config.toml
num_hidden_layers = 8
hidden_size = 512
norm_place = "pre"
norm_eps = 1e-06
qk_norm = true
parallel_block = false
weight_decay = 0.17
schedule = "wsd"
decay_shape = "linear"
train_tokens = 398600000
max_steps = 3042
dataset = "wikipedia_en"
Each number is 128 + 32 x the weight over its row's rms, rounded and kept within 0 to 255. Layers, rows and columns count from 0. Numbers have three digits each. The size before them is the row's rms in percent of the matrix's.

# o: layer 2 attention output (transposed), 256x512, rms 0.0791, rows 255, columns 0-127
# up: layer 2 MLP up, 2048x512, rms 0.0977, rows 0-51, columns 0-127
# down: layer 2 MLP down (transposed), 2048x512, rms 0.0936, rows 0-51, columns 0-127
o255 105:096104118167092095110124156177132143162077194127102192140177112213128097110029159118126163139144090130132165060149120149145178081104125113165109096095125140121111122091132093148112158108161112100143118080165159114104124108077121155130142120107142121181039119200153134153160128121109075092208165115225168132119125185171114126119110125136140130122079195139169145153071145163083132077056
up0 102:075124169173091137132150133101136081113141117097125114162154160151128123122073179134157149156165078111099114161140188115116087112109195117128143143066069142121113108113053169144108159133105094136152161134108139143143188103113193165076091140134139121066167151156116181154093115093184108118115130149140136227132126097048126137158142176132101163138122109107110123102116162124131154152124
down0 104:108120128141138100138153108067121166122132170134134106120113101169138183116036111138112090055061135182091059147161106106152122133128146204187094076129149189085113143147145191068134126113111109097131119165053134187135114125130159145143098118135121075136099141176065157101110096136121099127109147135076161159114112115135104167091120099112101112104115096139139161159157205112138145103146
up1 106:107138101072094101124132093154161139178083130096141094150101169100155113205135144191114140095037093137089192100068128084130125119109185115182118154128122086094124116137142144165191107129124113145134147131148124099118134099142119131162131131095242087135151109088097133137148103125073158115112099137159076197134109129137130126169069110109148211150122166089172075124111139167113179110187
down1 105:134132166151133094090148090147148165115093158106132129114088148170111147116145211156163097117079153117108115151138108090127140158141158141130139170147107159152101084106164124139105105110189106074163160151133199157161112118070154075152046089121089103122103107132148166105068166140152095159109122091072168162137155167157093063122113091071116130129098089103163106114149121172134111120166
up2 093:180120124108071127061141098173112135090117102119080150164176113156149103162115141135126184147178141081109130111115162172051129140123131138178097120096150090128163077113180120111124152101122109144152087107130145121139119072108115136203132108126125147109119185119127114094117073135149084201127110135162160190079131151068197117097080165112132099111167109100211131079121176143162174066141
down2 101:152132066081115157132170140121171134162132162126187117121072150093148113081152136137133164229130168139108135119118124132069152124144142086074138161162149090089172147056101131160112069141155117131137108099154103117112114162087186123105149157161094141138114108153145153126137148143130106093159124141035153126142179149136148124064105103124115122111112138118157089131103078154148174096114
up3 091:142168084132103139169112076118144115087192054132115127133176121136125082074205156074149140141140130162111080165097118163118148213078074089095112132140076116173142189100140127147145180095075101144117095130136097109155159137202139066152133125146113140111099114166097145122125137122112142134115154102144175149101149141178146151182163172144151157150187078146158146129146096167127132107092
down3 087:150126093113088156176134076121126137136157094105169127134131102168128079117126137017146111145158149092182111163129085147118128088157172089171161075081106086111156191106143087134131138128125144096144124202105143127153138100137142099130107173088139105114100147077115117068144176126102133148113090150010106126124139209125133117130177163141124138107120145130129098125184138128101145083154
up4 097:145109096156111136155096145132052134196120100160126138114157142111136099124233130100159139132138106103032105088169168180146161121118113095123175100093167126167080180168160118104139156110149147133092086102109136105150108100124102149138128145144116162134099111148197133157194102054128129133126091144157123079153122136090077131131085125139167118132137084185066108123128160095113121153163
down4 097:118130103127161131154122129140116128178142102150157155142113087094144147107082104150115069120153140134067154167085120123160158095118132147099132119157136102166122102131114108144148130155095163127065092157078114135109123094131128132119093116181092079135125135122151063156165118114151184101107112095065127098117140119108153189078138094074093171143147161148136088175113108138162149141182
up5 102:170137115117097058058147109104139071162124100146120115166091130100136153147129122164123141082218155106155126148135096114091148122129114075137131104146084148086100183124120083100129128141101122178136136121122149073150161089139186063092140028150082136136140229125135077187125134156177141186097112123176133151164152097132186129092121138102096146122129165126120148128168116039086126204180
down5 101:143138139124128080155071120119121149170130109120156115132080079116223132108074101092153139148134173157142175097127132170121092086157117106045105086116149081122215124176119151122074122103134183112071149157152132091126110145120165153079103169129173129093096075134112128154051073099101131143093110092075188122171110076103132138126173145128162134138123121127159179124142116133164151163053
up6 107:148129120135087122081109177143158145159051077103066119145123159059143108169140131132095120172149101122092097115137124104115098188075107126151103129106131120070146067171173140106127073095113144136100085116107083128108177135155086142145112144172156122098126122184095170129115092110157058080173110098138114141071160129141120142133155074131148175148204155145126128189117118095182116101126
down6 103:092126098137135095156142122136113124094044133123100113145159093144166190159041146126170084178128107096110057082161125193104155104096127142126077070105109122133157105175110118087118129151124156107140085126148153171109126116131102197133155117096103142155160138117140135066180094183098080122173156128100122141144093136126166095102154131156111081144116128161065139128067079093107137166136
up7 098:130054109110111102102093089122118051132113080144153107125164149036133131101144105127160163116174104178149055131139178114150149165118169084107107162126145200108146132131133043120174154122105069120158093184110137142111082179082114179118148184051169198094187088175216141111141169126103135104113128066144155118143102140065089012111117126137076091081145115123105105090178141158126112126151
down7 100:168110113115091145143134098143143137130097058168141078131117098152141136167161128150139120164085156144123099124126159161131147155134095078163136118097145159148115109145131164144132159185105105122139174115178160111134135113102122144106075080158105114088116106149175132141138099096066174188142141133055140138138043116196171078106153154144133142105143118096118144117174146108090124174141
up8 102:120157098162116105137112218057111131174162104137141150182159144178136078164099126211131138178122089138188192147118110107149100115159106137169144079117121186106169104156115121135164161197190153107138104126108138142145108084078136148164169162126093138155154102164130098121065114114141182106147160179152155104168144104106129094084125163135096145083154063109163209112197142138157150115143
down8 099:095105103135109139134081108098133107112106106149102103164112127132166135137129162125161133101114087172190137113067078110147150152064131152068163100127117092100126106145063138114099192137091116138131139146099173109104099166148144173171093140138099112127142163155135083155133062094209123134069074142066164096142156156164146097052122147091136096179116151125145171121118142172115100141156
up9 103:074122099092053117095157107100097141164116163095132111121169129252179148120091091109120186116080122078119140170113143153122175163129164080111096153117112091085135134110180139082105120149126118095111136087138138043098118113145078163094099079134134124139194078097167150107129192100180130105134057129155145189095135102076041156153152072122131115091108117096138119135084167158068141139156
down9 104:071096121135069093129150159117113079105126141137087111086181097069124168125164154116108154123105118106101064139147151114090167099095153145090096208133125066150087129169142065167141121092117124137130088148116120084106114089055128144121135097137114098136143099109157133136136198152166131059079148118044140083107117222088116185193167114108132058053188126198130167158114144182111157143132
up10 106:158193132148126171113114094128087088128168099190143120150093199125140172177074062141176165111098098148160097140138124093111120151223166122188133094093076111098136116116173131121144092129141114083104122125108136168065113074079115113078102115143105143155141104125168139128136186057150130141074167132128124084134166100093111128134113115141121153118100134177090080164075148142129098075118
down10 106:098121153135137127105108159117092136062163146167141199130161114144075160157071132134128157122139142119129192131148134135110128108147089164125134084141166111131120135162083132087144170175105093077088150128133121150139118122134084118116130084131102118080117134147110134112135091125126144115088087061140088151095187096136068117084143167096097119180107135070117128151093120122130136106112
up11 088:183164150126115172068118164123089109120099103117088134150153152150103092116154138130160165134124089096159114081132149094129115129178145100062145125085096102100150124144144137197101122135190144130158148109146177184114160124141148128106131163089127097149050078104134115100127138125116110116100126103110121155085167168155122088110115116147134093131175099134141155128174083144174094091133
down11 087:172186132046144091146150163130179176113211120126175157145089179079055115120151075146147090165153059137129090094140148105121099173126129127151136173117101167122140131057149140154143119171156123084115120159091147139153157133095082162129183145096124162066111125120135126101130097110158071145069137123134099145148068113182157099108141148144138155184145156131125134112132174068111099069104
up12 101:164084134141119143161170103135097131093082143082147082126081136137138103135132060112171085147102146170143144211107159120169075115149121153151079121152173165113146137161122142113110132192059137143212144111118153154155111062107113166136168122081136136119071145080118123120103150177123125101129187112183120067104176128112131100156178103106112128112121116116123119120139155200063124183110
down12 099:175094149102102109175123131193124142101059130128116126130153125188089150113108062080164090115155147112122166140111159135162070128127097091173118169134156167147135088132119123149069161115145084152153149132131136124155180148110115132127146135104095130098140093162155095139181141131140104141123104105113119083199116099127123075120080143163119205140117132121151100214144170135104129133132
up13 094:127156088179096136099133116120101152170136129085123154131148115133195030149196146143115112175099137059111160130101153115136166153062175092123131112101135110136081184156068089139082103083096131102178142150108136170162131132139147063171182104116090123151183104085142130112188061103118126095158132051137140135127101119136100129178135122177122173117178137093149147107121168084126151088193
down13 101:176121131157181120114095125177141135156091128123117081108154117140133163128126131155103155182119121052199165187139093091137143150161153107155094152097087126101118090147130097133093119114142117148150126167098111151112178071150157101182115148135108169102123098071132133106118126173176115148147091137107109129078091151145115131108133143175132086185118120152099157134091152111163145158190
up14 099:112105101136128138144179110115120125131165146100061139161147142152125143166156194156133117132081157129114170162140148127133084119137121134105098189142125097169135136117081130122154134142130071120156086177138136099150120099057119142109129162090132161128151151135115153175120160209135044177133192139163160133097101071099118146130193162134159147093072097104160187169152122055149132076174
down14 100:099130147125074100176110091170144093154164136145118135059160137106120193142135141119124123074086116086134079140123127099151107111169145128099126127115103088122112091115159148153166116115140106187168184137150128069178101139138125102115132106093164209157128092130112138104060106155178129115046122132125101144150170130178138097114095133134068099088091081131170135145181109135136145092115
up15 101:076095120120135154114118092094107153169143098117167134134107147102138194123156184118200150155137134128169115130118115054153078118146063139136133104194133175149085107142139159099139168137093133123121079117138099143077118092154120114160090159111118163108112175106094104095125162113125142118095123063136148206095157172143146150166179102135161118112125136122113157118121097131134113098178
down15 105:121142170102082100112146184101139133165104118119174148093163150082137186102121112179081090106198112132113157161117137144117133142129149132162133083098139104119084136100072189124144150073133066109120090103120169117119092136161146134156155167087128078098082142110102144112161108116153138106077119130193106151198119121102138123162144095175167116169117116156068116188176089099109102099153
up16 093:146117161128120145189140081158142108083124104085114081116102135195107129087116119128155139108156099104143065095181167097071133105159170107107125158057124055112104140133182061166112109102091136123107116175071115132114151121168124159153098160152113136143121069194111118102128195156117079110118132120111103139126142109155194166122168101138076116068121192123161101111196067102146113124154
down16 094:130139123124108098103098089119135111124175145125130121118154109196131136145122094141096127126090141140102179115142103073176113114116124163112121188119147089168140146135102137115157115109147142141119135116106097104104129115154121108143126153103114138114111135161074175113106105110125156107173130065028123089143088157068106119162124124115127132159129090120169137143115132051140141099111
up17 099:151108195132152101116110131127123140140087157113160160128180138090111145149124106137135092127107081177110126100094182142151141158124101134112096077099163129119116109140072130105174106134146166106090201084097143120097164109130138120169081192141146122111110183209151165088080153180108175171172091136136206082151156112092147168158137103094139182116144115150189112180175121155095072156117
down17 106:113136139115132130105139109126135098131139131142129142172139149232102141114070124114196145101132113089177119073076128142101115129118142130122134148129136135138169154085128120113141143088121145169146196070085078088183098154100155157185148139104101096121073112122114107131093098097103109146112163146088129034111107171123072145124156135121120086110176119079091128166144128101101140138170
up18 083:118138156139139152072149175114097092134090117138126132156163106157142099164131210129166194106109108118086134180154166152139167126152100121136176131120099097130163177122127107190102144162151123201134117125137116141176137119136091117158126073187155139078166195086109105135152126125119076169102121103161140121114127108072157078079159210163133129139165091127146113111147141073159168108113
down18 091:092122120079106167163164142138134168122160179145135119089107120097156187129135107125120094084134115157107178121115208103103112140070111129146166150130104107106114191120123145096065153114117139117135158161122114112126100052099140137130137105145146146079101159116119096117151112124146103065091129104024104169153078075096186103198015086137137132142163134193107157170116136095149161114082
up19 094:196138096177079123117136178177131097155200106071128197184136104152027142193168057110118123111093102074132103123185136132125167146140119104081081177145133112075111097058114119196166120150153148089111147137197168112122162121203082168145141166114126131180127117025124156082169090173116113161121122159117186140163093148134146131133137159109200075119134132158105116167087134148139116182134
down19 102:093090138157156095155068108154156131096091122106081117147102124142113141109152120137137132092099082131123097158122081145119144103123127102116120115153072127125126132176131132136108152132080090160172093118131133089129180110134138092209103163158102112121096118103097154154139132177191120107112065146111143106105157145143111119102148153108139105140144093121104099125185162199112087144145
up20 104:146115080159101151128106139111123193147130103151083073158096120137137131107187119115119217123093122084176120160167100163134179163055111139050116082196153142108130133157163135115149151105148137139157074144096147127073145107129087098158142102093181165128139135166133130137095128163103125110112154161151122133177163134100112118123113189093094116122122132128166101110128189131147189105123
down20 107:101108098086173122145120099108082136155202076146137163095136157153132081190074124101137126124140131140073148170115067112060166139080122131113178101123145093098090129176107119125129141125154166069130080106136128138133171181141054137066154111112087198121117094163120172116146108138163118127134123119130124145166055142078133197159126097110057109090101057094097180154090101157060167118154
up21 110:143121060151083141106159150146084097152203130083090094089129138162100159125132104124120155098129166118122138133118081113149131066117178083163161117117170110148161089119080132142098094185110155149103125167107110094069135109142068087150141161130146043154095122150132131136117136025138138160136113123129181137084104135061161136154174123157115131096149133140129113125150122140144120150116
down21 105:135169076108152127165115152112129131137124116117059172078106140143119097080196128117195100088161132136090092107143143163142088115111129088129103146117137084155142098153113119146063091127153100061082110130138159106138097066160115167112121138117145118166116120111112138159149117146112154160130121178078157182159098155104155100084093113143157155081100100090070113131130181118114144139210
up22 104:167148123130061153138142147098093166071114122118116148120140129176147175073113127123152138100116044153102154078185151129105205131078137123128201127164118018163131091153127142147171106111163123126148191137089084134138138132119148088121153132061118125151147072157101160085102162114123076096050205123136052133059171126151123112057114094125153149107121116075166143180073101148086120210093
down22 108:199139140152127049149138060156095141116112082195190148099140134146128116074163087105139135114152166125099073153163156098116141165151122153179211111126139149063076109164203137140133138160105098086165194119169137114068180132149111174114127150141165182153108125091122167150138141098062111141122087197099134128204192119125153083123122159135112141151150129137123118088145096086096159162097
up23 112:132133132129124155141149103103104160123094121129124132189180077152130125196131121125105077152131104151134118146098104116103112185107143117082167164120140117122113140161153116100128112133179102126077083163110132166096175096064130100061100118138154149113075123125066108136219126212119170113070122068158210078093184165125124093110129109108108141103121103073131167122118138124155142144142
down23 104:126142131093107096134128155201153147134151073126144126141093112121122072135119113131102178150124142137140134161128146128141156122109187154119186082130142130125102122092131109181132129099159187140140109136162140119114049142166147149124132175096137084123130146130148125082137086124113088114096113114098124202148134215088098133168100069149136065155162090155086116093193142174053108144125
up24 089:091156183116095155110186098105187097173168143118125081095184128145120124099144158108135146142134114072095141141175106065139152165096088038143104178096114126113163161066104126134134106145073057156132132140155177146135140107165112161183143060081197126113159172144125135090106086051134102093153131114131112133126130226058158141089087172132115096104110140147173099195127131083104124128088
down24 093:112156168116080159089177111129170173123098110128155062093164171114167100117154169187119099119087118105088150113104118132146150158125119089171125150127109077130124130111149094114074099130109054117153091169166169125047136172125135094143106088102115115156203096175151051155095120095186147113101124103144053191171164183156134203086138136130122097171137132143146147159111143132090113083124
up25 110:115116112132106120101146148076106129149109133117169129114100072110142170183147140090158100143134142082034164102189129169142168180092136135090107082129141130105120154106119146058110118141075141173086135108160126108104140109140147146098146167116147125108123160087193127195154150084092084156155063157141198151158118156103142172113123072104144156057140087155125154090129100106102139101137
down25 112:132157121122122089132142146104165147115064130089146134116146120100166163092146179120115108152131102126103097174131073167119124128169101106145084143151108132070138133075083122086096126098125146136161140172109146142098158099100138159081133126070101105143155139145151216121170128100096063119202163082051053112202142159147101180104117166140103134178112134103131089142191106166124128102165
up26 098:122172116132162133046156127111132121120146097143112117093150145104162094116143128162151089168097113093098087104176162149148091175110155119146171121156082114124140068124064172137130142161104125120138136119109133157146115145132115157149153162194110161130126137084095106065190119136114098107135110110169088122210132120192154115126126156141113149206145122130094089125118120131148176090086
down26 099:109154099115167140118114132116146188177089110140118152160035137139128049162151112167156079149097121063103207115154123107141164102156126094098103117127065121166148126105090115111129087113105080080150138170132112115125101092055143120145079156164090162163126120117151107085150116146134159109158096153158142214117099128130177105154114159177117094180118149137128146127108133099175156091124
up27 100:158142113087099154111110121089107084166148144122131078131104090048104162222118167097058165137116149155117109105159134150116097154137162159166073135158157139137067152131094107088160122100155073119113067154082119175152139099084112153119120144079078129186127093099084132137144135087109124096107138099134173082089115104080130150130146142156099070086157170091127182126156112140124167187145
down27 095:224127147128116106167166135134098133180155138125109122110175106102168143087119109140130117174076076179116089105151147110109115129102120082103083119158167120180120103099093086161123112138094147074180040138153149099089103140168110087146119144150135098099124136145123152133106136137139170119140148128042081113169079124140111119089089102113115096095141118151092118130160084094144123162126
up28 093:146134109111182118130103182166036133075131109135163090105137158099157145138172121157124114113169097122117179086171127114162131088085115117151069115116046128165132126165145119093126196159088127098134125120090107154125129147136125067128129134187118110151145098104156133102117085157132122144173065112103137120089123084121108160156146173104134141096079098138121197104174123092133139124129
down28 095:123092171113144150168101132177105146091143086114158133081116114103099097152089125073160093141173166136137178071161112134100127055140134071120164140130029052165160126187115128106099129139142145113130109147132087098129183123080212101143109131130123115089161080129141086109143128104093122120116115186137096103128081162120099086140150190136148134155116155144159116179173184166107126134127
up29 110:184157120100117107184113095141109104143111103090145128071076138152154093081090073135069148105098136147083085140137116194145180129158116108143100159102127092138110108149090130132149094142129153113158169150114107098163126143173113118105139123142161123187112119199135114143175181102094176118138091170135104147105179131175149169117180118116137144090110160129141170089166066135137099107141
down29 106:069092142127114064153127071110098057131136152104146091096136112085117162077093100187120074134137130131145165090165152105149148127118140114200086163105111105111194144155085150049167145124091154119173118096117111165164101147133140122208149124050134147126135088109083129107138093128101078137125131160073122182138156160105122129146144174112108141149103123054111102090136138111152210074168
up30 111:156179090077158144053113109133150126142101176146134146114104202085128077104123162099176165082123179105103094042171113121097073115161087128106095123134084105109084112119126122112133139154151148179111149131100104153102146157175065090160131145138100073085124123136120131123126085086150077046121131102132063124135153110137112139119072226143082098125132162134098097191113094168111130090079
down30 107:056179132139140167101100092135074101113134103168158165109214145173167139116093104133145091172129198169129117110150137172147128109131179187070132102116119084070140138111046104137167098156126116123107163110148174150137159114122143103142113089153114066079148097134126154093118138101106152156107138143108092095108126118167140180119076205134147155119142175102088088120166103158122122156146
up31 107:116106139172145129173124118128117089107103185093139134139035161141149166133108070099121159143114151123126000140117091128156177134126089086104132094131123072103103130126136103096104147165145118095104108075170117121120156177101097111081128164114108143147124131138107147169172142159131069103053083154129072120090192082144099074118101118136136125076155133102106085143140105127127064141148
down31 106:160122196113145083185098111181123143113085139159115138130158170122110118127126128122109192116135093173080128130129094127180118090121131153083137113082100115127054127197136099121144174119135120103130056118152186090159065121143115089122149097086126130110133145119138149118067163110098072115100139119184081159155138115135144091101118125144157159156117158220064095175145094175149122145031
up32 104:124161164202140118140132146102161097131131117206109074090131146111080169143149101153247079093162162127124121106187140141153107158107018118093091217116094114152095129077144092160105127163130145088137155124154102138126128121099131101156153172204139130121206146134135132161114085199121129145154113147110133158190126110110137152133156072101189136128145089068082118067137123140152132124135
down32 108:169111141137193156097147107166096131085099155104151168085129138106114110107160100122155067129143180152146153129091137131120118087113168049132105125138181130148116124154127154066140184110137125096154076135131160109127140135109148144056116112111117145144123123110082153074124115108151194080101174187097090168134158143146147129144132147074142154192130151160134125131087123102144108121132
up33 095:098129121140102156130132107115125113120097179112119098165101124098178141142181095095114150099105100130097054167149110066151146160084028152135112120158133016110131118106159105130161066120080105160182131105102107147097138179156093095108130147081103105117147083127102112118059104140145124161127135173144123139107088085102117132138124145137094158136148107119160162166132043174144095087159
down33 099:157119100151130143080086073137174180101140181093135135127093142179110097166147138113109160111124123128150130140159100109067123229129052138104127098154119097006116119042137150129112093099153146125113174123131168102144144163094157107083071097105095124127088105149085121141106108109163129149099190168086112127169193120128130087136114188136122187150147107085130068126158113193141128094147
up34 095:092173119088139127171132141213163161129154135154151134118191098107171116104167108126154144165125093107103132130171145152050155135116168161068144099120101106085096165060162102161115147186161154153160118155148190069098109158118155162094060078144146168127123149130116180144103109112148092117163140070130100073098071139124096065112130122098129151117126122105117120152138075171127100153142
down34 098:124140082128189146119154155149106102139109220075113079154146136149141111099043101100134151144134186139143068140100114129135151162133124120152107124155186110149128142119131126166113076078142126051163082153141147119084089156131185115103068096061123107132116146194137141130128119178167113082081120109055096108151107096114070166070095128141090072112155116060121156160119109158121144156114
up35 102:126113173158190097143148109072136127170134096126176097100137120163113116137090089120141143109157154123132145099139128172134125136091077133164130164130148142153072117065130104133135130126113099103070108106148141098061044086145158140053104162082123096096140151116161113180140079158129084114118076109156129165103085168149113086109159147108101106152090129107108077138101102129159103167154
down35 101:103089123145110175142122127092156157118064075127145076113108129181143063125135106155107115173147084064096155126092170078102117091140072138100108175168142158160117115062188141104106112082161092141122095117112115106198112139115201177166065153184078148166090103156119097109132123112156117111059125149129115136193149130085185124148161123192176069149178112115139105060091140115119091146121
up36 107:111149111213123138158128119099100097096153098133141186171131154182110113100197135083127103096145136095102112109091118100109120132126115130110107117085042160145144113117113128154158126123066166114082095109146182085118132120153097187117125111118144137135136148143107118152195095167134086165178120122116150204123128058153127121161195185130140116160171126130100143043114159147132180103145
down36 106:185124107126102199075139057137154184097121106140119120153118064126122125108151111122147153131150140124123127124118157103133195168106145111150134096144141144090102142166160135139087142120117129184158090089102144171137130104196087136132081135158146150159092066141117115064147097114129126130139084152075133145146108128163124140122166133146147142082119087069124138105062131110096141085156
up37 111:130109169092164157165143136114058172186103155094118158152130084167188176125108118119097089109079145123136082102146079116179121081097145131128106092165122091053159169108085081136177148111123119171078093095121150117120132137146163160090127165119093146112121163176086161101099120098148110100115153173159143131097160139188165086126210161106130131065189128134128135102129100100123073141101
down37 108:162099108099173121112122145074199139143153116105158157102134134130102163129114147149089065138113146129144105109171095141141110115118170125139154106141124098072137094148114142106161131134145188188159191151136228160166152139173179173138113160124087081156118114173178148063091131188150108132122127144059139125105111112093149151167188190128109169144111117138077169072169108168131137148124
up38 097:117082120131105085143091150150075109181098181170133164129063102082145162146088142190142126146100109142107102105112179179132068122171123130195133142144079126125139137098129119156075162138122136178153125105158134147231152148131095133079128147112126080091165062113119081094131159130110144111122033153163109116131187133140149123097135139145157152112175194085159120139190133146140127141121
down38 099:079188165161067125097120141134131156150100111163200133119142175126107143058118134174080123136110158141170136100111097115136057098127142179118162147141109121116167081159148158143106158103109091129164119120155146103094148186145057163112080101104184195105051105144097144160068064099141125138132124126045135179178157099107128086148107110115083157178091084129129158164145119053114085133108
up39 102:109136127049060125076177091134148102175092155022152140102094143062158132119132092071126097144165166127150142095127112103113139158109146138141072041122158129164090115141129097154123126185159116107114159150063119135204119136141103108127135151185068131116170105156101171168145163115156128136162121122144130102073142147178169134111188133072126096116165117126160108108083101109120091091075
down39 103:157171095124173125166207122098103156065105150107094161175116144098137112086156134204143080117108137096093141103116073156148079130137086117182138121146196116117132143108097142099100143155108116163155107068149138113079162154160119173113090150149095093146166136158091133156130150159152137078181143113076120130085169091145112204161175116141145156125133164169100121134128140171137165114140
up40 098:142103186135133162086220126097073125149151135191159147114123076171079125112140161179183181194092147154099085100160147102110082152142152162140133154119138114131087091094154124103154126110109143140145150072160137109112083122173117114157140194119098119190170125111147147080127119152163123073172137122130177174169081097169121133134083059124122163116111207113191118163085159109178147100149
down40 101:105095214089165169100131110130156148158166073130143086149076123163094100066096136149176204107149121154081076126147079140140047130142146154090136196120130150113155077089136127109125167151114097199145111130143119085119132173071105097126117166127150134165158138138117171066091154123125124088193193083150080126132095142159094138155079113172144151197071186202128120149109155165139157081138
up41 091:169141115131122101099099095099116096173077169130071143112147109122084097000106092086107140131143161154027163139164133143131100125127083152120108146111134079093062132039165108150108144079171083124081123102090115154124086165175090143171154124139147138040103115147124134122224109182108090052162115109132125113146092136167135122119112152118192157123142072117193086124139059101051122136124
down41 094:162176078131122130095148153105069084185144187100076073060102137156181143126111152103065084111093157159116097089113140124112153025117120092105074112074166162146114147148107079152171122088172140064105103158088134114080100113175131173127115068127108125138197103145110133100102168131213158071155083109058113146170156118093102139148135130084173074163082171160131152116119113125197140153098
up42 095:123131120093133111132097080161082114113079163098117112197158113184103149136113135155172139145149114102115084108181138103139104151091140040106133147156096105125119101185125119128165173133075142149189143120177149143171131163106151104145198114085168132100153136176136135147134131129197140181136139110141176069164121122138151185105145139126195085100124135096173087139102077152201069111142
down42 099:154134058175113146130136093142144124127171149113157108079141139090113121122122086057111108117086075165130163165110151052093178142095096167103130119131148104208156112117105132135216146161129084088134129150090096095140181163147140159130182106114154145105120076161132186125138182116151144141129140151054148106162150106162156115150142147081113123130081096136209164114134114103161149137094
up43 113:108045145098149096105120142193133115114138165115127161132176085135161188152090123098167190132176150108118158119126131183142149137163155034147168126109092206112140092134151178161170101108169106128163165174155135117165136107094145090130153130079180135091097150035084114119117144111067130152129122141186137082150122147176107160118106152108157125106124103158117143112088091133176111125076
down43 101:150062149083127071126078129166135102087159078146160110147101116130153152146177172084183137138196112086134138136104071149116144130160114122121167122154178147126123138083118086142117120137109082140064078132166140139156157146115113172107128131102167163109129212108125151118168092156169153062124077108118140143167169116127140132123155121169182063177098123095142122134125067168135128130134
up44 103:111152138147131114081145105150148141154115166150139133135098103148198140110164066074135117148141150145060105075132129122150084099104147118118123141111100116110139177133116088133195104067100134101068097097123157166176130141133110134114132134156064109130135126074079150116147151108201168149093135139156075155144102091125068102125148121130132182127138158093110079140114143104123126109134
down44 102:176140131124081159119142182071164194118120152152127145147135144206121146205183136141177105167171167116152073116088136157144087091079152156110105159135072090107141125084148182084154179133118106083045111096077121113122112135073192105145134119088117111110118115150199100182069069120159138131094105126066117103131088084130137151148126077167117147171086130124161101134104113082118183110126
up45 094:111146107123153165080122127081115149099108112145166101146146102137083136145157137079198221109094105105125110174138152082066125103092168091190132080121151139037215120116170054082153076154147145121177105105098092133114103101138113138092106127152102097126098122121124104144172145140083106123063149136126195133124137178113128140097120184127166142103153077105126109116100098137117149148074
down45 099:167057133165126145128091081125122113110125075134150050080081084147108166132159118144175197111106060143149119093112120105126163093058171172166174141137111161160122153129090098083136110182142025108100105043123127107057192119133185147114084102122130112129141131129104158107111130153120173112092155094087155128148123143151163139122121166152147118116127044100096063129143035119066143137091
up46 104:155151168075087158106090075191126142079128099155144105170159197197154158091131092097154098142092149161170117149113063166126102107173119125125108206062118134151147123081153126100116143120145146058117149171129100160145120157159154130128095197047191141146139071122174120176157143094107109129177115102151071102092133105088083144179126095132099120108116153144175164114107152125125153064108
down46 105:080133107140125073098084111128061142140128163208158079179194139144182103106082126082136106105141156081157141164131079166153142110105121136061112122123106131147137103114115093150141167136121145110141141151127116173167089213117077143115168129119139151117098101133145085158121148129156106089143127126066088088115137096132129071160134123110130149161110162158075112141127103116141034170116
up47 111:129149075149108122030086134141162162141159099104147122119102135134089144109083088167075190094076106136131127166113082167106125137115125114151064150095131144129174078120201152139112143124161149136175124153048088128131118102122196112119168168117104133116159074140085104119173132081081103140095172125110165087154094123151139098128131141149135185105139147110218142143122150168137161126106
down47 111:105147142154137151150099092172148189124131122103103107047190133129136101092149106161116093133152160184129126082161115114127108158141082147117143110155142144136140174161107164110054161092086077157136131120097101096146095122148176154140191178132131160109118088124114108160088091145095082144117127168096135131161173119174101150089165126174095156180211160162165118069122158103115200178121
up48 097:124094124093126203129165130100087143113158117021201124074162162155094157123161140133119097159122180137155129116088094113127158119121156155077093201135152110138105138118122194115123139114056146152081189129120116155091089116164101134114124149120094146141096053148077157086154146129171094210123095128133144119121145095150154195176116110130131139090130125106162118086089084057088075095114
down48 097:106123121128172152126145116137110153103141127094118102164126149139147101150138115158104099082091095173184093131147127115102123144091162091121133103149107096100088149142163129070119118089138072112117157170091126138112068137108124158100097193185117077153106138145089146126121132176158168078126114119115137141158132135094102147142101107172165098056097149121143063128127183085084112108113
up49 090:133130099097115147077124098166183147111167159118095153143124111067125082148142110150119191109133158121117177161127140076173108079099104098098127090142172119144136104134140116106154148124170193080107067130078094107112133138166119110110119163148160143156181146122123128070097100154176106163128120105122133112120061114137125116098137144075125139086181166163101124095113091126095082189168
down49 092:116088198126139105149121130119110113128154151096171113147132111116128114151160130139139137144135143125178110136210167087099126126115151145091133114062114121169141139179068150106099110128114118131090113119122106148094108204140187095123098131143133130151107158161139105113144103099169129078142139142119054195142136136189174111141106107147088122129142148124111148087087118125165107099149
up50 108:109056124094156118094128124135171100152119152116118083109114047144139107160169104139173158124081042143148108103193135117150096127078082139105179130153138118183149090143105134118165137072125149114113131083103115059160142096144112137136132137107154118098117150170142097073128148133096144146199132146144136146124123102141188129127130137074176135112092062109173134071126157050139118090156
down50 105:057139086129184162078132117158164130109124118098138166049146144072156188156179156142137133161145145139125164120108151130142086121161102136090133121191150177143100089132146180119156150095105105149131117127153147120174151102130137177142140123114095071155162147139147176065090119154118134184091077134036118168118118097177130161161136110185107129136150161108160125126082148172135166085098
up51 099:158174171152102106048155138136115169109161139093193135131130172117091113185107123090156176123148110179150158145159167084140117146115077122175090125160175120155130082104137128117194120187121155089139120072184044126156145115085110168139100146098131153109132108165171124111090141163141104130129178100109102132076208144166161133162135141084102090136115090168167131149132065137071097135139
down51 092:133166115101161090071117107196083168119125136139139189132106143177090131152105072127099096144151115184131137125092058085120179080153151125101087151145124101110108111139143116182175064116092118075060092138155104104102134134147141132156133130134111155124139115053128096098151155059226146133162124126075113085136154115123154166139130139150162115128085157124128069059085152099128110155201